config.yaml
n_layer: 13
d_model: 384
n_head: 6
n_kv_head: 6
head_dim: 64
d_mlp: 1536
vocab_size: 13763
activation: "tanh_gelu"
norm: "layernorm"
norm_place: "pre"
norm_eps: 1e-05
positions: "rope"
rope_base: 10900.0
rope_fraction: 0.5
qk_norm: true
attn_scale: 0.125
bias: "none"
tie_embeddings: false
parallel_block: true
init: "uniform"
init_std_qkv: 0.0344
init_std_o: 0.00674
init_std_up: 0.0344
init_std_down: 0.00337
optimizer: "adamw"
lr: 0.00168
beta1: 0.9
beta2: 0.95
weight_decay: 0.13
lr_head: 0.00996
warmup_steps: 450
schedule: "wsd"
decay_fraction: 0.621
decay_shape: "sqrt"
final_lr_fraction: 0.0
batch_tokens: 131072
seq_len: 384
doc_mask: true
train_tokens: 618300000
steps: 4718
dataset: "wikipedia_en"
Each number is 200 + 30 x the weight over the matrix's rms, rounded and kept within 0 to 999. Layers, rows and columns count from 0.

# layer 9 MLP down (transposed), 1536x384, rms 0.0648, rows 1116-1188, columns 336-383
148,207,186,216,211,197,170,213,197,195,187,156,222,193,245,185,178,195,177,219,187,232,197,256,160,250,191,189,238,213,225,174,203,176,247,221,166,201,230,172,170,226,174,158,242,154,208,185
183,209,227,193,193,190,187,247,180,189,235,228,193,176,200,200,234,197,157,172,200,206,194,200,166,163,182,186,190,196,270,193,238,190,211,235,208,157,234,257,228,203,239,160,219,213,205,208
171,212,217,230,213,166,166,219,207,229,234,207,185,164,175,189,157,203,181,240,213,167,189,155,198,200,235,165,218,142,213,220,236,226,211,235,178,214,203,188,185,155,220,241,200,223,201,215
163,196,245,194,218,172,203,195,180,214,198,178,228,242,219,179,151,191,166,193,221,203,195,231,214,202,221,183,126,163,140,236,195,153,120,191,217,166,170,183,199,134,194,203,201,191,162,200
263,208,204,216,167,209,195,278,135,233,219,217,179,203,175,190,194,255,230,191,164,206,214,233,211,183,188,245,191,227,193,210,198,206,189,178,195,180,190,150,220,218,160,216,159,182,225,192
159,209,169,217,229,259,214,241,225,230,158,228,171,144,216,246,232,208,211,216,174,162,149,191,172,233,206,193,203,148,204,207,180,172,184,164,211,187,175,195,208,176,213,136,205,184,193,231
234,183,183,185,233,228,200,236,177,264,204,211,199,181,230,132,190,202,189,252,206,231,227,182,256,205,158,213,188,206,246,202,196,228,222,179,234,228,155,234,163,170,205,187,224,200,177,262
170,269,244,179,242,197,193,214,181,290,210,179,201,181,200,185,220,252,168,146,194,152,224,167,173,174,175,186,181,217,195,220,219,214,226,212,216,199,205,206,168,248,195,211,239,243,226,197
206,246,167,240,180,163,266,230,189,236,201,184,175,222,213,159,242,195,201,179,202,176,229,174,206,145,256,257,164,196,169,173,219,230,175,248,213,209,167,195,193,210,267,209,215,237,238,208
138,232,194,204,189,175,217,222,218,241,220,229,154,160,159,231,261,212,169,195,178,169,151,231,193,174,146,239,209,204,214,180,165,210,211,240,231,215,208,199,276,177,211,179,203,120,243,141
212,184,211,212,128,142,234,243,189,213,203,193,185,217,189,158,200,213,220,155,232,215,178,154,161,157,207,173,191,164,191,198,180,202,241,177,226,207,269,206,261,188,186,158,191,219,230,210
190,203,197,206,204,158,223,210,220,228,185,227,232,206,133,237,163,152,208,200,146,210,171,164,181,214,129,165,236,198,158,251,215,180,220,168,200,237,192,239,201,199,181,171,170,183,190,197
216,227,150,200,216,209,236,231,226,167,222,128,162,207,226,180,177,217,262,258,201,226,220,213,207,221,162,160,243,224,195,162,220,200,186,193,164,240,132,199,209,176,165,227,258,193,188,170
177,201,204,211,212,212,188,229,202,186,206,207,168,170,189,189,170,174,159,177,201,197,245,180,211,217,192,228,193,169,153,237,237,213,245,208,198,163,201,259,208,217,191,247,168,261,131,213
185,205,270,176,172,231,206,227,207,258,197,170,211,162,161,149,215,198,187,219,222,238,220,179,212,199,183,164,199,186,211,145,199,187,232,240,222,181,170,174,201,229,175,157,182,133,200,182
157,186,200,217,210,207,217,195,235,169,229,225,230,208,213,176,168,149,174,185,148,206,171,201,196,268,200,152,230,192,252,208,215,194,198,182,233,178,186,242,202,150,233,217,211,217,194,165
221,174,231,184,193,234,240,176,181,180,208,192,129,150,220,197,225,186,202,173,172,195,170,216,195,192,186,203,226,224,159,223,223,166,192,187,220,214,204,164,154,140,219,186,207,223,203,219
227,168,223,167,235,186,179,200,192,158,202,182,200,227,206,248,169,193,199,250,215,222,173,210,193,238,161,242,181,228,182,192,192,242,152,216,202,192,204,223,187,179,225,166,217,203,242,172
161,187,186,238,213,207,194,252,177,167,193,212,251,203,231,178,130,191,165,171,142,106,201,176,185,224,191,231,203,149,225,208,200,192,164,163,174,282,224,240,218,227,152,170,222,191,194,266
232,185,218,176,206,173,185,222,191,216,203,205,193,192,210,163,165,162,171,155,190,186,198,208,197,158,212,227,211,230,224,209,192,210,195,163,200,165,187,228,161,221,176,228,201,189,190,203
218,197,246,177,236,164,193,197,205,222,193,191,189,147,176,233,218,169,169,227,173,242,213,185,193,171,163,184,274,187,154,186,214,233,227,217,223,200,221,228,201,185,178,225,236,240,175,208
229,174,191,170,207,208,188,219,187,160,262,200,222,191,209,203,214,217,201,190,212,167,221,194,223,221,123,212,190,193,238,191,184,193,212,215,195,226,292,199,229,177,207,225,205,285,155,220
197,244,185,212,240,239,184,140,205,183,196,220,126,258,173,227,222,241,233,244,185,185,199,142,159,163,195,209,266,242,193,206,175,219,255,221,188,192,238,220,203,228,203,234,169,277,215,184
242,186,250,208,241,190,228,190,209,244,221,242,209,203,223,220,238,184,210,180,212,237,188,217,236,148,211,197,202,195,197,175,252,223,222,184,190,226,165,191,259,201,211,169,181,174,143,207
230,246,186,176,227,203,222,208,256,149,209,177,190,192,192,246,209,248,161,174,183,228,171,228,157,163,221,192,220,184,205,230,222,224,156,180,188,198,127,192,206,174,220,148,195,244,171,225
195,164,168,200,229,179,239,252,189,212,192,218,193,162,194,177,232,176,184,197,218,202,239,161,236,222,247,195,182,204,145,218,224,156,166,189,218,229,203,167,180,177,217,144,172,198,198,188
190,250,176,226,208,239,194,176,233,188,225,202,170,189,242,209,207,206,205,228,192,219,243,213,216,193,186,211,220,191,170,216,196,228,201,247,199,186,187,240,149,189,131,202,144,192,253,200
226,174,207,236,191,209,207,193,228,215,242,162,237,230,224,237,214,232,136,236,225,220,198,208,151,195,205,195,211,201,201,172,237,198,224,178,179,173,226,211,228,215,227,202,209,177,204,223
237,203,227,234,202,262,206,205,189,202,247,164,183,202,178,196,164,170,194,207,230,229,123,238,217,177,174,236,209,211,166,182,160,227,218,233,168,179,222,231,181,192,209,242,186,137,226,261
202,205,228,208,216,216,216,163,199,203,218,165,210,160,194,203,228,167,168,154,200,223,221,216,170,214,189,251,217,195,229,182,223,171,225,233,242,221,198,246,171,220,176,163,161,241,173,213
191,133,190,209,201,178,229,183,143,205,197,286,221,219,175,185,212,231,218,207,226,225,185,164,186,238,265,220,163,217,245,135,172,178,211,161,206,207,196,187,188,237,209,227,217,185,186,175
201,179,149,218,171,211,137,188,231,173,195,231,185,224,191,201,200,198,194,187,157,210,179,194,242,209,203,179,246,242,224,150,180,207,224,237,190,216,197,244,202,169,205,206,250,216,219,244
179,190,173,249,200,172,208,243,190,299,135,213,139,255,235,215,235,203,169,232,196,47,138,194,161,106,200,155,189,214,166,221,177,120,209,167,198,223,263,209,165,191,155,222,175,190,216,208
208,210,179,223,232,152,181,193,173,198,193,223,168,170,208,191,205,199,202,222,229,170,182,198,195,172,172,170,228,186,230,184,196,190,191,205,168,215,181,209,213,206,235,179,174,201,201,206
222,220,154,173,200,187,203,188,170,158,272,181,146,111,169,153,216,186,189,202,209,169,188,209,164,164,185,277,186,196,191,202,219,171,216,185,210,202,246,238,215,180,222,208,216,194,201,179
240,234,193,242,173,174,175,239,187,211,166,168,212,216,206,215,217,202,200,192,204,230,213,206,191,223,176,243,164,208,174,184,232,229,246,157,198,231,223,194,198,194,169,214,173,167,212,182
197,182,148,216,170,200,186,192,230,224,196,253,204,195,200,251,213,162,173,189,179,232,166,191,170,236,238,223,201,130,231,226,177,194,165,196,231,170,186,203,223,215,219,162,177,207,211,165
179,200,199,111,115,214,180,219,176,197,178,202,209,235,197,206,185,186,151,244,199,230,191,220,265,186,208,224,150,216,197,192,218,164,210,215,123,218,137,225,193,205,226,156,230,187,172,209
249,258,196,203,227,198,169,184,204,143,207,242,238,185,137,209,183,169,213,181,169,190,141,225,198,193,215,216,239,210,161,198,239,201,193,283,130,178,211,252,241,160,212,190,162,209,135,150
190,220,199,187,212,205,222,187,182,176,171,174,191,193,228,172,172,173,206,219,204,186,229,236,217,193,209,227,226,291,197,160,239,173,266,215,279,217,175,176,233,206,169,177,153,137,177,264
170,191,280,202,237,150,212,182,161,209,215,223,223,219,153,209,164,194,185,210,234,219,111,209,161,201,255,193,201,190,255,158,159,250,248,159,243,201,270,218,175,216,286,172,226,195,187,144
272,246,208,184,225,180,207,148,167,209,206,155,246,196,203,273,198,195,208,249,184,174,167,205,231,186,208,198,164,179,218,200,185,211,207,215,177,228,196,202,215,194,155,210,208,170,212,177
144,230,211,228,304,136,202,151,220,252,215,156,238,131,251,180,209,248,180,171,169,241,246,213,142,210,198,187,166,185,192,190,213,204,225,225,176,133,189,234,202,193,203,165,173,232,250,210
197,204,222,242,205,235,186,142,197,188,187,147,237,224,135,208,257,188,215,182,209,198,162,246,236,117,215,160,167,169,141,199,191,203,224,236,200,156,186,199,207,225,236,156,202,238,178,177
201,213,141,126,147,174,220,188,210,204,255,229,204,244,228,201,187,181,175,149,173,264,154,194,184,236,188,210,138,188,218,201,152,186,208,199,223,232,234,198,268,179,182,174,208,184,247,235
183,190,219,186,216,220,206,208,126,178,262,161,164,199,225,172,174,198,228,230,221,184,226,211,233,206,228,195,199,225,194,192,180,161,187,255,246,205,253,148,174,187,139,243,152,167,181,184
125,228,223,191,209,181,220,186,214,265,190,250,195,249,163,165,219,203,180,183,171,151,144,232,171,196,191,201,188,162,193,215,182,257,180,203,234,198,169,224,159,192,200,180,187,205,193,177
209,216,210,184,218,210,221,213,218,207,199,201,217,167,231,163,210,178,236,217,181,208,242,216,252,155,196,216,205,224,268,214,158,211,242,194,180,173,201,206,200,224,229,179,193,205,197,168
174,162,196,177,190,213,206,189,232,222,204,198,210,219,218,181,218,203,223,239,228,233,208,220,189,232,168,206,227,177,244,205,238,168,228,259,220,200,161,181,186,175,226,223,235,194,223,194
210,178,206,216,205,174,206,181,212,187,230,177,223,148,207,228,197,219,190,246,188,167,242,225,216,223,132,169,248,163,196,238,202,179,214,202,180,194,206,244,192,210,215,244,133,199,203,196
224,164,230,252,207,215,244,158,124,242,191,193,240,174,210,224,206,178,196,226,214,176,152,197,214,237,231,188,175,184,184,192,176,247,229,194,281,205,169,205,188,132,162,164,213,225,179,187
196,203,194,235,170,222,239,202,179,195,202,199,187,152,209,210,194,180,193,152,216,220,213,176,151,124,220,218,182,199,244,228,200,198,216,242,161,150,194,211,213,184,205,194,227,200,175,169
141,225,197,194,246,190,190,161,195,215,237,185,147,138,193,152,157,200,185,176,242,213,216,220,198,254,197,179,180,189,206,221,168,169,208,208,204,183,204,196,233,190,207,187,177,206,213,194
164,220,196,192,189,204,191,162,206,189,202,189,234,230,247,158,159,219,234,216,195,244,199,190,141,203,184,178,205,147,207,216,191,193,173,189,200,230,166,223,207,239,147,204,228,226,170,119
264,220,249,209,193,178,167,212,192,200,226,202,160,185,211,248,261,205,90,186,171,187,166,214,170,249,189,185,110,192,236,219,208,233,200,237,194,198,237,183,213,176,157,181,221,221,240,233
235,192,259,197,169,184,152,150,244,143,204,184,218,210,181,135,236,198,192,146,199,178,203,168,224,227,175,221,172,223,139,198,232,153,256,223,186,180,212,219,198,192,240,267,182,260,250,252
204,244,207,148,244,205,185,176,222,227,246,235,137,151,151,163,202,183,209,203,194,200,222,194,197,149,147,209,158,255,169,150,177,228,209,156,204,173,199,196,198,205,188,182,264,206,216,205
219,189,182,199,227,212,240,216,234,211,198,233,163,179,204,213,206,220,277,188,157,207,166,172,189,133,229,206,157,215,217,206,168,213,217,205,198,202,199,166,244,179,185,148,190,208,218,222
236,193,209,159,215,163,266,248,220,194,186,146,239,153,191,210,204,211,185,201,149,208,232,235,203,165,160,214,178,204,221,179,267,204,188,170,188,200,185,208,235,197,173,207,173,206,218,167
223,160,207,207,239,192,195,201,208,185,207,153,179,191,157,170,198,224,179,172,184,136,180,220,190,164,206,188,219,196,201,217,167,203,218,225,193,199,149,170,165,206,215,210,208,216,164,197
157,204,155,197,187,200,184,246,203,176,190,201,172,217,232,213,176,215,161,202,203,212,197,212,180,173,218,219,211,185,217,234,165,199,188,217,201,241,215,221,154,225,205,209,190,203,253,181
204,178,179,209,195,199,224,213,226,209,189,235,196,223,222,231,210,218,236,207,192,206,223,195,242,207,203,205,211,231,210,178,238,202,205,180,183,190,204,211,222,188,209,184,158,200,148,173
219,219,199,255,168,179,153,200,164,198,214,181,175,191,207,172,161,203,225,200,228,202,206,243,205,212,218,193,242,175,208,194,165,177,199,206,177,185,217,194,188,225,205,193,245,198,128,209
162,216,214,209,130,175,170,160,170,188,196,188,142,211,211,200,158,175,184,170,193,189,192,174,204,237,227,225,161,237,181,172,210,163,150,167,197,135,252,228,240,201,199,251,244,190,207,249
192,196,194,241,257,207,191,225,192,185,190,258,215,204,198,253,244,213,229,216,191,216,193,137,256,175,223,209,198,224,252,217,218,185,189,187,131,218,208,184,208,211,224,146,239,157,215,222
241,220,147,164,241,212,192,209,222,157,219,170,164,166,188,194,157,276,186,208,168,253,227,260,198,224,219,192,235,153,210,233,129,236,232,260,206,172,189,179,201,206,226,219,224,277,167,227
218,230,181,206,206,177,223,224,215,159,224,253,151,227,164,207,186,204,232,253,193,202,161,225,179,227,160,187,179,202,219,181,226,193,214,212,173,198,212,232,189,229,235,227,171,241,200,187
193,195,179,202,194,179,141,149,197,228,229,237,178,189,182,198,209,170,221,228,209,187,163,250,229,254,159,176,189,209,179,219,180,163,204,191,237,181,235,191,257,232,174,212,207,169,108,233
213,202,156,161,211,188,150,194,195,234,207,223,204,169,228,187,192,220,281,203,204,189,253,195,204,202,219,237,197,177,226,197,182,201,219,217,177,243,215,197,197,199,154,204,172,253,274,221
207,203,210,176,234,190,190,218,208,227,237,175,212,181,194,174,208,212,213,199,225,204,254,176,222,186,208,201,216,190,188,218,185,238,197,262,169,155,159,211,239,169,225,181,162,207,88,214
184,207,139,197,185,192,228,206,161,195,189,214,179,165,265,212,187,125,182,222,165,216,186,148,183,215,208,187,241,184,199,215,208,189,236,211,165,222,165,185,186,217,183,232,189,160,233,236
193,202,255,229,172,196,169,148,143,187,145,168,246,221,163,145,176,240,197,237,196,210,225,184,235,199,191,202,185,225,229,233,202,181,202,214,250,231,220,196,210,167,228,234,214,178,233,150
220,191,216,208,231,253,187,275,220,198,198,193,177,205,234,193,157,195,178,201,243,215,192,224,188,183,198,213,192,218,174,238,198,149,204,197,187,213,213,174,204,172,237,179,185,201,203,180
# layer 9 MLP up, 1536x384, rms 0.068, rows 1117-1188, columns 336-383
202,231,207,237,196,138,180,186,194,175,155,132,212,187,183,218,150,222,206,182,212,196,159,219,210,196,267,241,184,194,138,191,169,196,200,160,199,246,163,239,158,212,209,170,187,191,154,196
206,203,149,218,217,176,191,211,232,204,161,223,214,240,217,185,243,162,193,149,219,209,196,210,241,222,146,231,176,204,151,221,187,218,190,171,165,216,203,166,250,244,183,151,281,165,205,159
177,160,183,261,169,217,194,182,198,233,188,195,271,220,237,201,171,166,194,133,179,218,228,189,162,166,217,208,235,215,176,181,223,231,186,235,169,249,230,158,212,218,240,159,183,183,181,153
156,274,247,166,158,201,187,168,185,156,149,225,211,190,181,215,205,195,171,193,197,156,171,188,228,176,211,245,208,250,138,167,235,229,196,250,181,238,194,183,148,226,245,208,171,235,177,202
224,190,209,189,200,239,214,146,218,149,247,198,195,208,217,207,210,164,216,210,173,227,226,142,251,188,220,192,172,173,180,176,204,217,184,183,232,209,202,232,241,293,258,162,208,220,179,238
214,176,223,221,153,209,177,195,163,201,182,146,219,184,189,194,216,198,200,178,228,164,188,184,178,189,157,236,214,157,205,230,287,236,126,207,214,171,212,228,155,188,181,169,193,189,201,196
202,165,212,242,165,186,159,170,150,186,200,179,206,203,248,192,162,129,186,200,197,199,201,188,200,225,203,176,218,160,215,236,213,238,199,244,237,208,232,211,186,225,222,203,182,149,237,185
219,235,174,213,198,184,181,232,210,238,194,202,171,198,154,214,239,213,155,175,117,171,277,202,217,256,233,230,223,200,106,219,222,221,188,197,199,169,191,188,188,208,207,154,164,177,265,221
192,169,154,258,228,215,209,226,195,244,181,215,274,177,203,149,149,222,220,236,219,178,219,234,118,236,240,213,281,171,215,208,225,204,192,216,226,251,165,263,210,205,204,203,247,165,211,218
195,225,162,179,194,246,191,239,224,190,205,150,211,253,208,209,180,185,189,238,186,159,136,180,194,191,189,159,242,161,227,167,210,187,194,220,211,190,156,206,190,186,240,229,220,155,170,230
249,171,201,199,237,226,246,218,218,188,217,219,145,207,231,179,175,213,243,222,204,211,255,218,221,250,245,236,158,187,219,233,145,243,143,183,195,232,216,208,166,183,211,214,210,174,190,114
124,162,201,210,204,182,207,177,227,175,231,226,283,204,251,185,154,169,233,130,187,169,253,169,176,190,235,188,231,185,203,224,141,220,150,191,185,208,174,184,173,250,213,202,224,231,225,252
149,191,197,227,181,173,227,191,243,200,205,204,212,156,197,185,232,214,233,180,229,178,172,221,169,188,151,216,196,169,207,224,177,208,185,226,195,206,212,165,221,195,195,160,176,177,252,237
169,180,143,256,179,161,207,152,183,181,232,195,163,216,224,222,187,217,221,207,193,211,172,193,173,192,214,238,215,188,185,197,188,221,201,212,200,192,181,213,206,234,224,214,199,215,177,213
150,223,187,192,167,194,158,181,199,150,297,131,184,205,181,192,214,151,175,141,181,222,174,182,208,233,237,199,202,245,219,186,236,233,177,233,203,235,170,137,231,260,208,133,222,212,231,162
247,237,199,171,204,176,212,208,239,171,198,189,200,181,219,159,215,204,210,240,227,224,209,126,156,219,194,205,234,196,222,237,212,214,215,213,211,203,176,232,247,261,212,202,234,231,208,168
198,194,164,229,205,181,201,182,271,212,261,234,169,202,234,152,206,236,159,190,199,187,230,205,216,175,231,173,214,185,216,136,171,250,146,224,191,260,144,136,200,182,250,208,180,151,237,194
220,243,143,194,167,171,242,152,162,189,214,148,177,204,150,212,234,183,174,160,242,216,204,219,198,187,193,225,186,200,200,252,206,223,210,276,187,188,125,204,235,208,220,207,179,204,264,182
183,251,191,280,203,178,284,206,192,235,220,197,225,154,172,220,186,207,191,224,250,216,209,235,197,255,203,181,211,184,158,224,221,204,180,211,196,214,195,156,219,204,288,163,201,227,210,177
170,188,221,185,183,223,226,151,255,147,215,168,185,198,161,187,166,173,161,213,260,191,143,204,185,162,226,177,172,220,214,212,171,174,184,223,195,205,192,160,113,144,180,173,189,176,244,196
150,172,189,261,170,255,180,179,198,207,207,191,184,191,205,166,183,177,168,196,254,198,140,232,200,159,197,221,188,175,162,175,245,180,208,166,211,215,181,208,159,174,246,207,225,196,255,208
233,199,178,283,225,129,189,246,180,154,197,196,197,155,154,197,207,190,185,186,223,198,164,139,194,197,188,209,205,125,150,204,239,205,206,178,232,235,226,234,221,246,232,168,220,188,185,187
172,179,174,241,194,131,170,221,169,223,209,175,207,191,163,212,144,181,196,192,199,149,181,227,237,175,169,226,211,173,156,217,198,197,192,225,198,210,233,168,229,236,201,199,240,188,262,136
177,184,158,201,202,135,209,195,236,220,177,205,240,238,235,165,217,155,186,171,194,192,205,224,208,214,191,200,219,200,177,218,187,235,184,236,245,220,224,205,229,199,194,149,242,203,206,141
180,224,156,246,219,151,224,198,183,208,187,186,205,204,193,228,236,214,187,195,187,163,176,221,237,218,233,174,198,172,192,244,291,188,142,172,163,184,212,195,171,223,228,181,220,189,255,234
229,219,200,196,193,133,219,213,185,174,194,204,192,192,198,159,256,123,215,221,214,246,196,155,227,152,211,195,217,167,201,227,154,230,173,199,196,227,181,180,224,256,202,216,210,166,216,170
164,198,182,195,206,213,192,213,201,134,229,214,221,198,241,220,192,152,167,210,153,220,167,183,246,237,157,217,177,197,231,209,274,220,173,206,239,201,161,188,167,184,193,192,225,197,261,203
206,212,239,239,186,169,199,242,160,207,146,186,169,207,203,192,111,163,186,153,178,183,204,209,192,183,201,201,193,200,223,156,204,236,213,258,189,145,245,217,222,181,150,146,182,162,183,251
194,226,198,237,122,237,272,198,212,174,265,178,200,163,243,150,243,184,162,169,179,189,168,215,218,158,162,115,170,196,246,233,178,157,162,194,192,189,232,224,143,213,180,210,189,193,238,210
125,196,231,275,238,164,175,176,235,168,168,181,207,212,268,175,221,170,222,200,220,235,210,211,191,194,186,207,225,213,225,147,172,249,222,186,156,262,169,187,193,197,189,197,198,139,213,202
159,270,199,214,191,247,139,244,223,181,231,217,271,209,208,231,204,160,137,207,178,194,184,155,182,156,154,249,211,219,234,199,184,189,171,200,153,200,223,228,228,255,249,194,180,197,253,192
178,245,166,208,172,164,255,209,216,177,221,234,143,176,193,175,212,179,128,137,255,186,202,205,183,192,203,171,194,208,148,185,165,216,229,207,180,220,185,156,187,216,204,206,201,150,223,174
179,245,228,216,180,158,184,207,215,185,175,180,248,189,214,245,269,176,227,195,189,200,210,140,175,151,258,238,217,216,209,229,199,205,177,209,231,196,211,205,203,214,144,206,237,230,226,205
174,199,229,170,146,169,183,177,203,207,244,203,218,189,216,159,239,199,156,187,156,233,216,196,196,171,201,169,232,219,215,210,214,227,112,193,245,189,197,198,216,225,181,191,134,97,245,179
189,190,199,185,221,191,197,143,235,178,268,204,192,203,152,181,178,167,122,196,142,140,216,159,203,239,100,126,179,139,267,228,221,147,191,233,158,201,222,176,170,144,233,172,252,156,241,196
217,213,197,182,206,189,188,197,177,222,213,105,215,243,210,156,186,152,185,203,221,176,205,197,230,166,201,154,226,193,224,206,232,240,244,227,176,206,201,215,249,247,197,192,218,212,210,148
167,191,242,200,202,158,186,248,250,127,203,213,182,237,228,168,224,216,191,164,207,204,204,240,218,173,222,256,219,232,180,222,176,219,205,209,224,156,177,211,181,163,183,142,170,217,181,173
195,172,172,197,164,158,224,204,219,151,184,232,248,212,179,192,173,169,175,175,177,212,175,145,208,172,234,197,166,212,196,243,233,196,174,169,163,209,192,197,229,224,227,194,249,176,292,219
166,246,199,157,204,216,176,224,205,178,243,201,214,191,149,224,185,213,167,179,235,186,225,204,151,184,197,182,182,140,205,223,210,231,216,183,167,229,190,176,187,166,175,176,196,169,176,188
205,180,178,196,205,182,203,226,184,222,163,260,201,212,235,182,229,95,244,172,163,209,150,143,181,173,171,192,211,204,137,202,195,204,264,235,173,200,210,236,168,246,242,172,180,193,272,167
176,184,185,196,191,141,215,218,230,208,225,206,206,223,225,181,242,231,158,131,204,214,250,171,195,238,171,197,210,219,168,193,200,191,230,199,205,238,217,205,205,246,243,125,139,175,254,250
210,181,229,204,147,243,261,230,181,154,257,132,225,183,165,207,217,196,195,227,231,163,156,192,282,174,190,197,231,190,186,195,205,175,143,181,128,208,252,182,205,197,205,185,246,193,193,165
203,205,193,257,235,213,209,196,258,162,176,178,182,203,134,188,218,144,220,157,210,184,190,228,214,233,191,152,208,213,198,204,211,208,175,167,202,234,175,212,169,159,211,197,226,165,180,165
195,188,153,202,229,164,230,185,199,223,188,221,251,204,192,165,180,199,196,243,225,214,152,173,221,217,190,158,222,149,220,201,193,302,148,239,199,216,222,182,231,236,231,210,205,190,219,141
183,234,203,221,174,177,215,232,149,189,219,204,194,183,198,184,251,118,160,195,184,196,186,140,205,289,226,220,218,140,204,182,190,183,166,203,265,192,205,149,161,200,224,170,185,151,246,157
234,217,171,191,193,210,212,186,178,146,211,183,169,237,253,219,236,164,176,185,212,142,247,198,230,205,236,228,174,228,190,184,211,179,235,219,175,176,219,186,195,260,198,203,183,199,223,159
170,184,154,232,166,160,216,201,204,249,206,202,162,219,191,177,235,168,209,217,200,239,201,170,234,230,232,205,232,218,177,190,305,171,198,199,185,194,263,151,185,230,198,146,222,187,161,207
185,201,190,214,184,234,211,202,225,140,241,189,254,174,201,207,153,201,184,176,161,175,140,151,223,247,185,134,227,231,181,240,236,283,247,180,175,180,237,213,175,240,245,199,171,162,207,223
201,252,193,187,192,219,144,191,242,238,186,221,170,215,207,196,182,186,255,183,153,227,165,238,153,207,194,210,195,218,226,191,227,204,185,194,162,220,199,214,157,195,220,197,220,240,206,220
183,190,163,178,198,150,205,217,234,172,178,194,207,184,202,147,221,197,205,191,228,209,248,168,189,209,205,195,219,170,225,211,205,165,205,235,184,189,177,167,239,191,246,207,190,184,209,194
149,177,223,187,154,198,208,177,199,155,186,197,175,174,249,136,277,149,216,149,165,185,260,173,172,191,196,209,235,173,239,225,231,223,211,219,169,229,164,206,240,193,236,190,172,176,250,182
162,199,234,204,225,190,194,254,222,165,215,217,190,207,197,198,190,176,212,208,236,195,194,191,237,174,223,241,239,164,212,212,184,193,191,152,155,231,223,210,168,227,179,179,269,183,185,178
217,250,184,203,207,150,209,206,147,223,155,199,198,177,189,169,234,203,225,169,202,187,220,174,162,174,192,142,219,194,213,216,234,221,184,201,239,215,179,153,191,271,247,182,192,168,232,187
259,213,206,164,217,205,290,209,192,206,212,149,167,197,156,201,213,113,212,173,182,231,156,217,211,177,258,225,207,193,214,198,168,199,227,217,185,181,160,214,215,205,256,208,243,181,214,220
231,186,204,229,186,190,193,190,234,232,250,212,163,165,187,189,144,168,220,179,130,146,230,210,194,234,191,214,205,120,193,217,293,222,214,207,229,222,210,214,223,204,248,145,249,187,217,175
177,162,197,224,125,228,154,181,206,217,193,204,274,256,175,231,194,162,155,218,248,232,194,202,189,187,219,198,215,158,234,137,212,255,228,192,151,207,193,184,181,197,241,192,182,157,247,174
171,205,253,214,201,212,186,196,210,170,244,172,259,200,183,186,201,220,141,182,227,193,213,200,198,192,168,173,206,173,193,233,243,200,156,196,122,225,173,231,182,202,246,213,165,214,188,150
221,293,207,235,136,184,161,191,166,202,215,186,201,140,155,220,258,194,134,156,125,147,132,217,231,253,175,199,215,156,223,158,234,263,191,187,224,186,244,183,225,227,182,195,183,150,236,204
202,254,191,235,144,164,216,193,172,237,256,239,233,210,211,188,213,209,184,262,216,220,173,147,128,168,206,226,225,179,180,207,226,202,160,195,204,243,236,195,232,196,200,156,179,147,233,191
141,213,154,235,187,142,215,158,199,251,199,200,217,236,242,184,231,183,170,174,162,201,161,157,155,189,137,227,176,179,195,186,200,197,217,171,223,204,177,126,214,183,192,196,166,230,243,238
136,200,205,194,167,162,213,128,155,198,153,152,200,201,242,153,200,223,223,141,189,215,233,178,159,169,199,211,202,223,161,239,200,228,201,242,197,177,209,181,194,184,225,198,235,225,199,184
162,197,155,198,168,215,278,187,197,185,180,217,209,199,181,184,226,204,193,231,227,231,154,182,132,178,208,180,233,189,200,225,218,177,237,169,235,188,169,191,208,205,213,181,195,159,224,170
217,251,159,237,166,198,237,194,217,189,234,178,175,133,151,180,229,195,192,189,147,232,184,178,214,190,181,174,173,233,201,177,262,186,158,202,220,234,217,105,191,220,204,186,249,200,209,175
183,249,201,200,181,198,203,224,150,249,197,175,209,203,186,159,210,192,199,172,247,209,197,170,194,201,211,197,173,216,210,230,201,274,186,172,196,205,179,166,127,218,230,189,200,157,195,252
161,214,211,225,216,150,235,208,211,195,180,140,204,171,139,219,183,193,172,152,201,213,168,199,174,210,210,173,194,249,175,158,219,260,171,186,207,190,245,212,141,225,201,136,155,194,143,238
203,187,222,215,175,140,219,214,185,192,182,127,198,207,159,216,177,205,210,151,228,232,181,220,159,218,165,176,225,167,231,231,190,215,188,232,177,156,181,230,205,203,224,195,180,185,235,277
150,220,223,189,196,178,221,213,169,172,222,149,204,210,189,221,219,183,196,159,213,159,174,202,194,244,205,205,202,191,248,156,217,179,187,187,195,205,171,201,177,220,216,156,224,178,184,210
176,233,201,213,157,213,222,208,203,151,204,206,216,210,220,238,184,198,181,196,182,230,178,182,205,208,202,160,205,208,203,236,189,146,200,161,197,222,218,198,203,248,240,145,179,210,233,183
172,182,195,233,212,180,170,209,247,185,153,159,199,230,206,190,192,188,235,175,217,167,198,203,230,231,223,234,198,143,198,182,202,230,223,188,140,214,201,156,215,205,230,170,188,187,167,151
190,256,231,204,195,198,247,212,207,208,253,215,208,168,219,173,256,172,225,182,182,198,186,204,244,215,226,169,220,233,259,181,225,221,193,197,211,249,212,178,203,257,223,159,213,186,241,169
159,247,196,152,182,201,232,255,212,201,223,217,276,216,255,259,212,184,154,187,184,178,189,181,227,193,191,245,212,173,196,214,246,194,134,191,226,190,207,200,203,264,184,144,189,168,180,208
208,184,208,204,190,115,165,221,223,212,279,186,221,186,212,181,173,183,145,196,206,166,168,175,194,214,232,207,185,209,243,214,178,245,235,231,209,202,235,172,181,255,215,161,212,209,180,173